Part of a small language model's weights: tied embeddings, 759M tokens.
Each number is 500 + 50 x the weight over its row's rms, rounded and kept within 0 to 999. Layers, rows and columns count from 0. Numbers have three digits each. The size before them is the row's rms in percent of the matrix's.

# layer 5 MLP up, 1920x384, rms 0.164, rows 1322-1358, columns 0-191
093:480415443484515594449574484426460542541563554492477500484499518532480495498485548509599519446497502462514547465480485497498490550511406456452493548504391460480584477485426589586504398438528510491556449480539390501464484380561511540521473598523550539470503572404569498657465525474433526553375513472503373587418524472493519529558515498463461471596496467445480565514534470419455508450502520517542555469516457516438570490498611605514498539533557489514450465474524542533550453559556531440449491474527426515562532484532449519440534568545499513467563365453404437378496552528460557446
100:566504520511529522564484524368440429476517564434575482465458555504524520533461506493475529523542531444493507510450473455372610532545468643506543610473475472444468467445516486520480543577526513413510487485541451445584470553518559482421494458522439532593400500493567449477573565519548443534462521515464412517538504441431515553424587553472466484414469542544595484568558539531426451540493504412452446439546448493587507522452499458492456507552541576488475517567561552565615471492634548499507498494543518492516461569465511423462456436462563561538507473484425551397456554491661565455
096:464476477452497448497500538479516548492486558417586513503562466569456488529548445491441467422545481494470552567519515520487552611504555550609489533559670442472477540496500543542493520532431459470490468445497574498562427505471542535560533484503492593422551493485442547402581489532522493555579429612458519520461477427515523506538546428485440543496518510389485369460510536595386541533521567481462439489516453541526520499511559461461466508521526505445438529427499456476544503561470397515532493505460452529537515448489532383456459503436477428546448575417470508585520476484453536550
099:449484456473553529530541550565492460550491408498603479558526395509486408576519489483458519502488494552416517447475500604480541565453599549544519584430436533545447459492567473472527440443493480496530531513445470398547552597557528522475534480469511424487522602557462440546514452481484487415471504535461406487538441448537448519492446525545558435476471528520546524504465441634544512423529613476527508495434477578521504543448504497501518525544553549546448562419542492560549535540513464552567524485501479477509514479514469461543500435436483495435475451497524555535475442504389435498
095:533489507446469418459483508578503555479458550504499513475602486447445481428494539538467442446499446440430430506523535555529401465501562477470539414440497471479513524479483566570540438520507652458598559512513531538499478545527545593457559486534489444515566489564520347606453545554466523532416540426450514508538509521497503587546567487542408518503502519515501429568563512557500500504477394533482469542432500471539531490472458498498563397505501488534483556524494494472526529533495568436518494497402448491572525545504646493503546522571445471413516492485527392556528488555491460479
102:437542498560471425504497478525564523475564507471574550601370518497457442471605408403498515666490565572434563488460446430429505436441504401436551485519447582468485472479391458546499455492390465568523453540603478496478503422535450449577510452470471431468466517528530504480576506475523471435559494576529515420576532472624475455507530485506493511480466536539506464564438510481480432477543466529451539488506616573552521467428464450420496560466503427522513479398539462398508473462471540496461495567423536512483493491477487496548464453528509437491534543462506462454461523469573482571
105:529542467522507529551593467518446539529565497571561567567495584595534559590512460480509491491569519493425456461477418499472431517493516473477546482479561529499565514429535412488452513510560515391420537486503560540491405549501553535468482520553509482558516555389550577474539500499515485512482573596368484509548540518566357530666446546542507483466461498505459422501452554555449571502485408491513461518559554501630467467441579580424562482530480458412545531546452507495482521527506504522420515528509453589475538526494506483579531531543408581576553492500508518480514483457502585421
096:474579517589518497448538490592491544546428496457532500503553465501523528387549563495502451605435575429471580616451451425511564542389520500527541447512521424587485498454582543568463467437448477512448593513485477453450560574543543505526438558504505560440519566536532528601468558509406486620495417449522554534551476444479425468482543509496521511440506538467475539443466633557591471443416446526488533396484505507479392520499526510433561412386455502503525354610523569469511534549435472545562458546512601523425458487393599476485555547538565465447572560497482480472583473462532466495
102:559508502410481411556524447528411587499479502539435504488465537513525561465493453516515529415431513475483500548477442490564404448443480555463459491477517466505536477508419471460527481640522506448535483427466442520532637491524560576524548600485570516469434515445637599505423548553535567541475532499452488461447507544527438482512417568522462483542485489517514620610496542460475505398585536450527531452498559402433475515384458439412481330428513495496523431436508461527469512495551547516514539488455479481403464430448527482522530503429467536451464516446522536563571474510494465472
091:482474618520527566496493502529506519482457518497599498487527583427552518531485427413514503491451476446586531360526394529541544478607589403480487507465490441571525364483439529429527502527574529436522468510549542381488506459562480399560517545465533502515505503533572544542501543530410535544538444433464521566505405443508520524543583567565438603559515559528467500498571456611520559468511535468486531506543475492500501531446510544553475448500445511426576474515500544419492456545495385485521583489384523415529635501538519564387476508505473564534433478478446446542480561416511500398
101:552484447472534519472442598520504574515401530497510450509464458449528504474532540425545471468498471548460528437474486574506486502541495521542600509517484445581617494452528433554510517456531550494513470469470606463637575539372482491569569447511546578590534485501536550450551419496507544482475556501454381491479494531454516532426492512569542520499544578508551554526471457474494454509555605391419453422465528557516478530582479487518425460458410589518551597486462453497443432452527452511488498485489505503532495495436596517395496531620506483537520510623481599478598521522401484402
107:503521532580521433492515548540452513486465427525502481566548407470437536569510439449488477460541476446468566464421426474505489551587457482535587439451539538434468537549476465567533466536542559438430440415517567492557511474559510515557453479446501536432549430578599408563576476585508511497438533509487435569563514497511423602507474468477500610528540472534533362444480472572490479486643536444604486521577418503527520459535482509527416426395592507492444428489423598581534554488502531436401459528375517503500475463514571531418552497512479581530515517503477413553475504497568544513
093:451482582609547444505478455648476500531582468509456505533484530465453462506521535525492433483412513453485440460537489461575386646546533478507410533502580465554434462526542403524486466476498597468507557464408441477606478497515506430438541489538517428579541519476560441467495549588454480491521481502403543495517536502539449544559410544555519514460536433545503585509425480455495376471472492476474497576488601549503533395445618514510582528460549439494553466474555578465523465509525535518474533519469523478491517582506431502519357463550588486493445393393539470505469571513518439527
110:460550492575533419534611592576511505485481497551528560412478531514536596504483605518469485507558526465498594588514500543540570569496504513547489482431460507510519537512501549491490495398446552508460542516578560560459545413591619475499523572526437582553529531507491439586473512525583488515551523439520544448480524516514644497417566465497516496479538559476446513597600512485538499514580511535523483511575506437483471546533456525568497481516422464498527528511471500543544483522590547453522538491516521535528524492595474538471483535526430500458442555475466507528555588562519488450
094:506522592484519531534612426559486504444462514502446489529484475525519593519522439530590516446511535519501521530479560532497479526520470485507529588499542548506562463599549519535606563519474520538443420579613549389498564571489562551489405574466494465423463475571555638498552444483484567462506433554473500455530429560543488514530477527465516515484508465518611574474512499603489552602485476444480493492541504557573472550514500506485576537444494443562470537555486498574582475533548589537548423583489451473427604460596539568514536465466547448411472480542487517569498474560437530581
097:545537471482594358510430548555495458480441490567579533468577463480503472526537466530573438464557355567522447483537487531481430517493427555539587482603553411435576456417515409441428595479524591431502402446481481514550473389516487609507573493481451490551513516455426447530464500465485531484517482486507455508527549503526460567556593481521512475459480507518511512600556489542410512402433574526576517429565455587479434455411517585643465485572486562531503506510398506554536584487491522488461566560599405515465507459505509549544424582531477444561500418540546555564527431454483475523
104:553515529492437604502560564513479470523564457488496557586554454501505460481465483560441525529506514445490545482464534490536453470443462580512499592468581452492542468516515534554506522465482474546573498452406514556592452446601453558471429425527547493526454489584550498560514456436496457529408569481510428534623539513549555482417511453473507547478579492456419495377474534530576409568471505439523532523548460512466545468455524576580476374537477456456528594522543447493529402528487542409539581481486535524571520446588488522534448519448523496550459548556550500562472565514569527391
102:512582439510527485553522517532431544544555482495528464501539526489553545554477522578522519446508504464417516559504409486444453374461561586496495499551536498543498549531558529543462558523564445429521551544485541461472448533445499507512460406538516502526444505498503533493513499493534538591522436546451596506483575561489522445546485544440512528530515520544507423518551490541421565440556539504560536489423486530552421493526552543486476455485434482524539497383519539516523496548581522458615603431505478511494454485512464498479446525438481503487473560599470525535534541510476436565
112:449529469415446473426490494483414418539516536523479493477522511459510497504525592491390517562590467495488524519484516447542471527477542417573483551531451433495404512412447551421577470489461481475444456443452444439517525643521466451456584518460586509511502570523487355493552423522537450527508532518455479503472576437613486480524573451494528500584486530420483557490457583525481566575568565459470557647520518445489540563537454431537519472532513550510540535546481458446463536445520536539526445505478541566446417524561535585478622508535551572476500536553511615503590597497502454480
096:498520408527470473522506544468493493561473402415484522561466534502487438458544513492612444478445436558591521483546555497530541479491467538437420506553473500463509475449545537419451458499479488503372391420479486583491431518594514460625479549529581496479484515512492511498549507491463457505568553492475428594513473550447466450533495453355493466572515626464466491472442510557513589492532374540513552439495461538587469564530464442436552537473465525533521459508482512560479511550553499524533479424448573483463542562517522564432465506406474558411459453590463560594496472464511504541
092:566588484501507394483453503423402523438526453525534490500502471480492561561478475414555502459496438514503443536433472484499518432454488467518464489563578493535468451463544510458474448494490543461611565529592485430546473538540588528467518537522480525554642485559556498537497448514504503574580576431493504603410427438466528499539508458466461368527591581567498519507396485459444492525527436513508468375568541521527526479465533545549511474517488497508481464433427444499542545444438449621574561509501377485511546465477546471435487429509457527474506511491512445457485435556472533566
091:508429552635522459485473447549563438413550530478442479493439521637490500507480556425457552447554517504523447566482465452476516458503472486478522477453526400522510486498521486460434511509530637542451467568496523519388476538459420469600581451541457478594406608502467430491480513567503466428486372455491590536534465458432504553500545494480512518487466486449537491536440551515566558493465563479430445463446488442524506494496530540474527450374530516464537488506524461602603561521530574550415465503575427442521530515536429501454473475505517401440477519521544386583461545503499539510
098:488529480526536498449541578471515479539450559551531457503451529455552531482465498472538523550582526534505612592490503649560540523470527506483470482542532565527497496522482550500507567426470533530485624553417484432555518495545497565514458449518444535589499564463451458645540511452572464493523523533492486500467535547558527459564477568479526564454414512488538501532515577365508495441600403510478439428554472479475424613573501499512451493553562469400495551614475439536424600464467541622465501444436466415503574513469513567454461540454434533601556576572437449513438490504427572527
116:504554471458540467447455449525452521580443577558544452547378526583522481441550532497479528369563552478437430473468573515491618523478490555487481544459535450473502502497562460424411508502542482590441514506492550483509514493540503563508525387435494502434549540533468604556478580519489530465540504444482526562501477533398481458455486529496499541444681542494537457609519443534401442509486550482571536462435478502480551520553454477611438480481565503553483447537424482508521524397500487502453525598445438486514467467465548459463541496470447395487461500562516523465477456521447556440
101:538509452406479480550494445447545474501496478480484501562473425488609533450548486475484558469544545562554505516458446499500443440542478473525522483497580507564422432523467466457465483487481470468601613490498560468556431498499501486543513446499439470508504517399552436455508475468563549393519375369503414500539553577430536429523552481468589522572519498409580477521537443490505416546557455506452505437467410503581460480555505527429517391495463499508513661409480551434543373524523428538535474497509538545421499527481401503540608513474411488485514542465473509478421477584475511515
107:402554535482530510546486435536457579507476445556476453495526607582528572525503464510459504603503484529494514472551489414394613460611535532446547530566423491481518444515380425478486470498470498499500589511458550549482455542567547530519466532489462461511550561522550450579501459484437538402436493396443508554446467490461503598473487534448491544481602506548507510523471558437510543523398489556509478471533535490449529500476514528395413433470541554496452496503595478466473487511464441516540572495558446514502468653436556451441531445566495522567478457532528437447492622551500533540
093:540502409420457532572484421508519509503505501447501468546533572596512468498497572593568541465556417518416559537502597550512499482486487493494480478456482557517513566520510514486484560481539420527473553529584525571486564410498563453473548490503542441494442490563514453539472516445445614435476553547441480488474509491515558470552505466492442429452503527578480469515559512483485438507537456514533466465508490455576558455526514442474511594551563549494469394498490437503484545462524448458592509489503528547542526567510591469537577467532528423494452535498496471496583436556474544532
100:476500473515440394437498393561531495463552524433447546473469453455553544516477522553494530522489588433504507426475515542467463529558476501362525454521594465539496518524514606521512552540460426511478448485476505490435562509443423570554593517465522586599619484556567483485427509465499483475433590343467513410465497539371492492484605505431562499443458473486508502522560506501449472557440536456489490466483410543420547496455552568479489534541495510479460501485448537481508591495486516525498610509447444433536476482511511528561470482393478579522534464483491470442476568504429488506
103:512476490505509571548431566454444502423465538513569402422606586439497544570489429534502519473443604462533539529495546561501547565452466525538457540549506494502550394567483551405462546420604615554527546424585566527551530512499540599503418598473521507586401419448534521446593524589534497555505507471506454525573453578531524446556448495417473574538522565471449496481414468471506467507441452531465485446513451404532522392500591548551497470404492571527480526556551515494447453509491504529511493499563464464455492584517569424359525537484458582555508527497413452532492493504453513509
095:561455486470430493480542597519485493515485505510539506520503528467427465403413446436575418521526417358493513395494498435488474560576461555535596542568478683535548500495492434547426540556385484457451455389492419456532448451502519512432587527480534490582438550554516525480476494495528494516542551536533430405426438497414484465494460463431617586599536492458464504540445455461536536460539526495529570399497454523546466628511554506534485538561466555473442471580418548563500488435478514487524465461505506460460540479382548408444501458369479522551509452527443469539486446465471614583
088:576442532527523485412477644509474595477443433494486511503556480482476442581562526486465472481496399549446483438444502461367537540440559493469460531409450451549526598493480525482492535459524530469450545522532537482515510536562492423460483542450459534490430534590540468493560508556517529549495485510519301575484453482554532416540556596458438498562483510520441514487495510578520436489514530409423506556544440529513467499506503543564467558553533562568512457445510437458570517463504518561517489582448356426502537509391469420412468571402471384539475506513523495536460436519503527474
097:454493434386498540518512554485480546426530489530483560540506505543546549532387493469482531546461533531498565588460445487485485455449508518444450387537462506591439546585439465472463502410522426551513502524452496515522448479488510453526427521476528528525498409489541518459502528513550427564505533460459520477555552600486504520545600565436428517444519534524442472587442500590468486507598512491526431451468511504480580537544478478486547518528486453517396363508486544509388480505476488397493491428469501494517480487548471504468536427463433378525463482536443494452507624542544523528
100:548568570533519481434513552458467551393508482492385504536520513525537426526413528582570421467542524620437571448486518490564530477490528446456446577475526534463500506470483476426400570492464511531451631449465434445361493436535549407445578519480460617529481560487463573462535509482427510477490510457540515494520527572560442507440491457532463489586544414473456655476520421431509596494536485410492452402459535585490548481473464495535538538439558533565471509431487434523484529421468518493401485515475487410535475421481575406519372486535496508493600454582566395357545459562519560545
105:520432504496486449505461491512535603506566429527452510444563533541560503601405464446459504500414466508520582485542456466582501466598430572511505486541559418564489473430596469553580422551479494448474500432470498466506507466545558545505533534464500545425491478288534561454631487467604590470476495489418523517562470483565590460475500539474489554612497533687523396515594442471486482535511556567510464512489345500482544476516511491455525514532481499500497525543524518514631497480523439462552510450413431500461433496594434478519473570476517494495475514498477470395556527566499484561
104:531534472506328509468544467493503561575465458477456543559563469553429478528435536503492477590509536491459511510522573526456512430479507591588520469501456467481403527540509633461430534554488525518494445499417510528522494474449457433554452545545443424462521495486558560462497523516481515472528480546488395491491528438500482562588524497556456600482482516503508538444438468617450509581441547590564543520512537534488460517473514487522500515588488538519443590466489448500512544546481515493477458385469441486586502415534518379451541506490521530512465499373497471463543536477491472523
091:438498410541526587451499488400466597502459526499537555519485539455553460505587432496475546558450565573513547493483542462432539488579492501514541551488492470469499468529446465489510494508442532586440509556501534462474446608501531503450539444565407535458494528464575616415474598434541526525483647537524444500520442490473446524455487526513544531505537455546584447483458434497509483516559505480518472552509513473528507543449519422404509585500442482492474529540539480536402534471358524511410477454455508489422484492573500470482465533408570571533454425472474426475484603512507528536
096:602496441475532435509555585425414486495544478441511526514377507471441546553571458499495500595445508525529478538551557564510488546407508483443394504361398494524545498443395463520527610503371548438526529497544526442518477501539481556532502503509510515517505489531480406473504510460574523524564549503542471535535622449451475566445539496488473433420532511471458518544416541414482625499507516403443538497508551459479458487465465484450481474491550578455462512519459485482481489495470535452542497461540544478538493366532448523520513538530440532584415505501448467522490530474479476469
# layer 5 MLP down (transposed), 1920x384, rms 0.164, rows 1322-1357, columns 0-191
099:613460575479523498502527446445447570554541544493500434427528492479555487449422496504492550528561495592459525505484475473437466471494475640509560512538397504512579546597515479501487507378477507471378593530448396480449479523511427497365522408552552556494471470484511449502601410381451411488472510524514475525502534496442420496531481413461515515563526544496582518500534516377550454471525528518491518500508565474551504507521446526460503505455461507614493629472514527543570617528521434544534460504441600462540477507478560441493539537593516462467523509526420589396568533519580482396
102:437536584474573418541516495507457609551450483528508559477504520563566507475517516529464495501510459456504528402553482471510477556554454472453456403485501451444423520454533475544468497463523507534446472461493482510516465512492411510519542442482576526448523550469433482513459528472471416440444444563485556533515477518550467505551459521494483517472541621508515520522452585445569566494514520566600430528498484449428474488485590440541528513517453517558500412434499507532484486525527443483473458507508551356547473433448452513489471463464564534386451385565373450574423512476434466360
104:514463448556410519553587588513522470600445496460444479437558575370510578536547505483482555485413502419576551580567501385500461467512550464510463455419532455554410484540462535487527437515531474468512477523479452489412509586448515501451580481486468543545536498439558576489444579510407493489553552502629520511480545577534426481493542641506445440474576496426555487510543511478458585495470493477470425502568549466577461590478496443492556544559525607558565484593583445539486572477537506429547490474511458487478572474493493531533486496514399618551459495492477504452469549593510487557
089:535502468582472548530503506481484501533532605487494455347461552510477495432444481416530455462476439568610600535505480449449461599510420471568486404554494540501537484481559595527491549562559473505352507537494446517461546571497444485471481461473432536476491430420458491455490466460611569547449561550376526459449481576521586489475512527604506489506493493532459456496498551548579514614561449603537464501484484510473542431507540458508461432436503483426606430523415474522373486456438537573486523500544514655417412542524447505521430531473529514503534526490405477487474525503565524512
097:554443632470520545505510551488504557468396490522466487543410522534589533521523445530521494476462520588569460569414476501505504568459550518533444608481477510534443453490504477493498562413484422471562517498472497494550467515527505534493495604518468482465537485486472479502561505544573461410486416500489419501431447440498539496390497426483445510557493484624432461437468383541346460550371530522487462446546413462455583564481516480537535484521538615503524542457530466427473513604497417456462459436552485415444391528599492492451520539494438441518476435590508575446432530443547574393
095:482506469467543553481620518503508499448509472560466528419542509498504455455484505536533484519567493464447512502463490510556488471543430525472545520429485427599532584596535525464556414531511544472474474419425483435555539559508589468499405495497607471546490492559541529546401498604479500447402425492521517599491409408461474522532459545424513452478540518486419473445527501516400438493538509551451577533520490468471442547490459489533501543523488641446471521605439398463559503526470476550506545488525524629395501539530530533486480559458496442498517522629521508506478577426522499510
094:484479550491547491377487571536523484497437479452385515410437515408497483454580501498584505512453478503544519498477559467449488472496445507523473453496404545527423405581500476486539518535435452541594472535472438530501483427426496481477441539436427565433532472563470468418473441459431514519523425457440533538441544582463567492401460468499530474579561455546502525526538479395592431493482599551502404402450512464446564521512476451559547497453523450501454465386515492516547400439490527514585434435412472522555482573545490458504554494410553493425408471484460536529491498453476457525
090:535480498493444494568447496524518506419565518486551527533435578466431460454470442522400493409579478460503500451448600528512485541574470534503521518463456454468488425569475556467559546549502481484531415485510610525578448470466462531492549487435448452493424482503607451366510468540521461363544502569499434467533515510449473476505506520542453478618459401480520490445429464419388539522516476471542506607521442496451590525516466503477444567506565503506457627400424433492588482556525479551491484440412462514591440540501507561552526524471521510544505441504447502514533408549492480572
091:484426535371461463568424517464468393556503434537553503420493460580579558464493456592493504506572512513517475529540495418456456518550586402443530452528559555461509517448571527472488474487529512485448510545546437453526501514476405426477534624457514524517511491562490486522489433439505522471529524437350385459500515471402488527495482471491524549412496553549512440454394471459548566474519473543464499585563539388451539511403449504444556481445515552458493514496484546511475480502548446379530455506457559577477539483490505503457495461533491468477477528454586513477498488520444504459
095:518478506482583535501524511542474517494516497468541464443512410481503401513515532470359513520528496506465493504411621560553479525497566507504463482550484496422392504481571508543479488452423491484456504483414562453500528481482538559444518466520606532558280515521478520486488469504515452419573535526524471538530537455510528437577510450459528574432414443483506547437474576546461497457610601528576484581482445473556511509513676559461432455457456473545520528531529477592579602521453513446486500560482548478501526537501579516566463472461472480397566565508481550384505457555551515507
101:405531473469540482550429415487475490479497475511519461461541519438511445387557467534456553509473474486442521548525470504569393495439488499496480526462521461506431512485407531492452540490395500539552525483525585541416520537589492421453449598496552552445401451602534426482491564627419607457486463421524579470481581476503529403465464526443433464427516391567444503579428570483573476502579509445462531630472424477457534440422429492551448493448457492469492487551472593558470546476511524465479476533493516486530513489508537518508443510495550616465553575492549550519494571504449460524
123:518557632614603428576539452445447434481366487493490392519606477426496484506567464477481505531514518535489492467511489484478552550490514429421569519473509579507497416447526486434511570503436525461481474475537526476566471509468510531519635409494529529433446467460450510470585502527564483409493433511487498566487459514516456497532509504449520560443477369507551503403532509512513463433526585456483513400544563596520468484484465604507489460493545469460507465597463515546559540514543428527495494471525401509463480452448595514506516517439477537464466480537443522530511562520431549566
094:494470487510463513506545491404547474391461580462548457484562444589459462545486455521541545512546426517518527566466511495533598424443432530572499443554455508461530555414492560491595508517548445550520477547600577498471576473470465590545552391533427536385533403522497506557534536486499540511462445422515471498455422463407601481459493464451405588504464522438525456504571519518495601577472578468504490479486491438435525539501431533517483484543482508457549400464433433526521448525582489606449472450501468470468483498487528589503583530479458470500547487623447540574489519496561526481
105:519463525538541479617514515530517487406411393490439563467511511468547547464604493481579448561474544444351516580566534537506448548556526466568632478517495476569505572564474492480498455465478444509459558432495560562455489423480523557450476513480511475603456499535437539476475420478489475557454518470735481496483526412395540464341410461480485514510445507519491467425516537476516471463505592486556456461515484506431437482454529575584404522526475472488493494564509507590453474439445513402474565517437536473576456515500538479497533546534472533474443588486534551452470416486532513503
099:417522530422504545522418512462531509556553423486519540475561405506511410522581462378402488453434471504450462572566492369504573501466516607573508521497559459481452492443548518538442494627492499456651455517503585517466461506545508512604580424470467479515540510467416463571430428411538461474493520523548527494498542475490538479567457555435494510539479560426482596445474476451417518440498575403513437506464424409433535467550418514502452529555458526406425474565487546483538476451579515484582531483587554576529451500429566504483485488482399438474566545468503522516541571522499478425
106:520451560412474444450519496485475483530525469502427386490526492518488576484553518476541538571477459427563553672417613509555441480530562415464494555506535513494452583524451489493430484518461412406438532504533529543439425505457521519576516484536497503507466563430465439464474456460434560476558532484533377402438380536488483469459383525578476508508468466411512449580471478524460469511385514540519525587439505524522519466496449447506454563496462498514471479558491592475459447529502535502499483403574563516494473466454569485534528579546547459562562505518445506432368432543471521490
100:425549578469476484437525517473525444535589496493482554472459487425570546530551411435526543442501494514508489485446426471467544457512414477418609490436423522543436552519587451481483541486484587529483515431504488424456462545485480547514412418517498486446526499564445564488446481406573536449472459529437458482497514608516399502428517441595549563431463541511529555602548463465535569461534521450584397385551481540616511404552539492438566593515528479432502439629500562483440500523426531556452566554472519588454455506466466544470488513439413526546519514508532452451573518467427446518
095:485488547488459563496477446547594534484506609490539491529525476481529558446400593468511472572487506598576560535514500557505508570495500390494529448465500535468507491477465396565550479528533499554438517465492561450446520517493525513486515444477464505506597501509525553485443596530468509432522525453496431528484478574522452502456563588523425446515464462528548505478475588498550506635459531537489486457574507523601567539496525471441496448521540530471536417570433519456502487509495578505484454473497510552355582549484526538504533552441463654458485498447490472450459510527421497497
108:510454449540412651402558509480565508500416580503469496536495508524478530537517476430471502433479575474576509548554499497435455483605542445430521486599510499537452479454463465472618472538377525517503505477474413608538559583441394502504549432514541576452497496468510539513415536455492532580533547500618415609486566511443536493550421562458456421506496497497504474383472541465500468622465482522593489439577420457482405528505527468478427492507538488423492533435521551556623490454465598461499455452504461522497488511513477482501548518543500547447559523518435477566534533544548471554
097:474474535583525443403483514577477538581588490503470529531471537392546528484479505489507621521458500534579536470503480583596458527501511600437467384495529425500490546474498522501503474443453513509414570478515531516511466418566496530412441555546434453644452528546544489436541493477534424533613471470517586529481495508413526486477485445422542489486500383452483492580499498440571574517581469452567491509436521489543487510531505536424489552518467553535446497479447530459426543484494466521488518440491493577614502419495558493532487486464422402511534526500529409562494520432522495433
083:470480524500605545523534394497592445506537463456533462440466515505516492565529523488448513529616530489445522340695487503428510594453530426516506515467447475512571472581525558478576475549490480560425529431487388532445486467461475469579493526511451484601478573450506531389526657457410549494484433497527512509503560428484526442453478437538475607493413505517461491562498509481446516545448613430529537479503541527576464458512442501423467512526571442471539476493595522459561563492474560501500530526499531485562498540580422446550635568491489528497414547450552548574497518406517524465
094:467529517449534485564502470433514487496443436573549560559545565454500464507432447435517466469465519517521487564620418562559490551487423507523534497497493557467495396565475461554540530519468595464534463518484446449461452545452577563478529652541580564561534448413522608484489483469508500461518534530623547585549502504483606537495497608567483439432468542429443518523467495517522414533503403400515441462490518445514481413469547421533568570595465418445434549530463593492512573546421462501553451480462498434494436433463591590529459491534554519490593462508485500471477497466460480532
103:478484515510511599501638397459551538501421551499498594480379546550533430501498469445550493448520424520512442537554473548535569424424497496497436530459512491424451485513468474539494469486441522473490645462526450470526473535485435481526486540478476494488569482467520542512462592527518464541498512546503495478545521440553560499434473539508514501494526517508487492503475518489555470436442489379493555600513528487522471460505519436473494523517513494622478432429432558503478550590446454540567484518511502520411443527382565472513511529509536423574554495553442477482568430474546507512
102:460503553438499442449464519554512505482485442509468469445611517438515452521523503489549504533526492553578532570509484447535496542498547460527504552543551482459497504495467561487545508493516567431529588520522502502467454486411610431540342487501528556467455480458523463570529505547429563469530468424450369612575537509480493517486541521605616475511577499398505543416506480399557577519491524498394434512486470520416526450478526517574482490530422498433438611398511465469483517535517469515473574495509549606511482428530483427548509467498478490480489460500427415428497559490567468473
103:444552548533465482546473496542629541500423511505460479449562548528631491442464464524527585455530439414482531519505423487542534400468519525457386530496559534508423422435380431498528574479487503599508517450461532511482594442460431513469519384530492499485492485433599507513510459551552444414488553580481561547509529514571502563610522556540526552437471583513492445462536443524488535565472435484552508460443569494621504450473498455500578497460445498452525391475352527514462488518464448504525540460517532488550477462450544570514536449544482407562486577498472553504548533544515461492
096:471422448569471528480515524432405517532428453612462519403548477464444561494448447445531490508542450519473404448545519423405500458458518582480507506507544532581492477514484517383418501549493527487495522555374593476481560370506523530433557467427421577368511543519495582493519513544408476481459417416382549551459505502480518581514487398436484535423481493466466547464453510505548530564459490567472601496497533572491495361493557540537532411418444602491540513576567585453446539465473434591479489446494441502525564460501511460510533479501539553549513447460586423504502526455458437445
086:443569468571509418545542512457517503414542532588628532486423453474464458435492493462344450480520534470473506506502437492444538516485504510529539484467558440446504419442433487524431461499423544510700473485451548541573511581589523540475416515399555543482515482377515509589565527585514517476545482544542505535602443480468461575558519516580490556539481439386541490475538492510591501534515474509475497527487435537426511520409537530515481424423545525530473564474478499558416451491501458476440504564462442446485404519526489495422413596475497487562541512467444477561501579510428531385
100:468464487455559446532480490438531487405472418509499381537571511525462562539469561481511531483453558564475501516515429519550467534485496463546509532544466499512460556534536547550517487492501414484436457529514401541515551490594465463477497563526512540463510480468481521572494436498519470486488489642590647467517482501557550470429535473535458501485560385472478484509482448542518601501568487458458504489521475564456503460491421448571500462459463596441474438523547553568471502507438494505448487476501469446437433423419522493393507511516610469453514501458442601484515556579491500455
094:417601438465568470476587494508501487520446394492444486522445524495500559429451569469478504495482416586512410420492496478507444466493459342437560424531441421504465503436491443525473430482491441433518523563474461508532473592550484414487435462490503583454634573518442573535544446496461554507532549568439506519479538460580425553517631514492439377472451467470503497492459500556554485511533634486515517570475447565568527519414408547485578534572440389540459512461495551498598575532524566549466471506469420510520523412400504536522472527467521469523459455556494471468521528392475450510
100:575533501465540606526379538445467424560368516481473448525511469341483469473510558451563557468503480486473529610503469475547465469456511448578510498553560462378538536529492531537493510479449549625492553559454413473492425471541462472466534492449493526510445477536451518449559455513452524481597535552616493510478461494522426482561427529467520521563416428517508480531489522535426516441499448514466459517513487479450529483505483502467506493534483515489502499486467537513510423492399521517433504462475533562462472532527506421442561580483481424576441632539445472486569576538500578566
089:642491540533560517545495456475580497585509476566462514552549509442534570564469514590474522413454442613429555497512500535522449513480588473460583532484437529434550532498548482552463472548508510448481511419415451507521483487496435497447536508557449518519546502465501548448547464510481562488554466558663483436530580604522545551502506478476488466461458548634514471522445549485598421469473413493480465518344494484539493488499425571530511486493563467596552514450533450453480476390476449517632563474543494593528624454598415484522571449508501510507519518534614544583500551496533510523
096:547501520531488526481524487618494502505465444517430389586484427461404520515485498507561510435571479421491446491501475490477469532433488517568468584553495543381577430488553537489563586404507536544447464442509441542486518569463451460510564446539445539413407515441471519503518515500552520442520453535550518503403474501499431463494487456550481532570525525485490502461433530509465462400418420417476557454479493537533473523508441468483479399511495539483485523476493429552527486431436615483541516502452530436485444455528521548547522526479507462480524480482513471445475466479416445494
089:509563507513535510520620484442528500558579571549537479546458476472511657542529489496452542502551453432516456532593546485455508490392512586503493497448440453488558481459450499587524541443491452556471461543520563488483489542498403526516527497508458533511528512535507462465418466485515542598455473544467504534547490539387395437552540525383487444416541561484457518424456536584415469473557552523553466582408474492496462479545503446468475520547460552589504551484511561508449530584474505528618528589495477530520521615486327541358556505487556456449509516493543486455487552568512478520
093:506542581517476486595469507451504520425490470494545453529554510534462479526598550523564473409464453454503500488489559515438462481511487457444504468436476456519569470569512496502470493493532601521573603487482503488547479453497435587467516507524537453590448519565536576526440522508484421444482428624427537480423597444552452500599514471480510458447546475431458535488449448588441552458568480357446480611450485556462480497486509479584554501480453577523508464456493446460593566485487508535447373485487560461531474553498508514516539520458525466541555555545504443514480443323446631474
110:398536549395492489569448571576546473510588368468476446474527476495501577572427492565515554535448485482581425399434465435542574469465575463507431432489526604434546529487525542558486529572485531528445526488521462594603484532511506536467419465505491474470458430500471538397440419510521500471479424472547486458502458545426460493549495423435616455534476442432419515503495529561486413540523456557514569451345526517498581510474607470470506473513507427506490432595421599476508483587501377538499546598517436480539485494472496467529513551460516481411514434499563512491491454560540506490
091:511454436560465465598431612489605390507545542395490478479488467489468522553470603503486503506511475477495554515570509512522480422470578525427439563550422597450572576504497524577492492527555499504503570522441554437548412572534553523565476518460445497459528402486522458561504528467549514481466439422347546540443488535463541505533525518535503478497495539347426477466462512527443405438393579564552434460490502531447500506381499594554486468512546495469535418454581503470454544550511512437585467543529547468540549443400490497440424454479491514430591540544520522501497469517495538424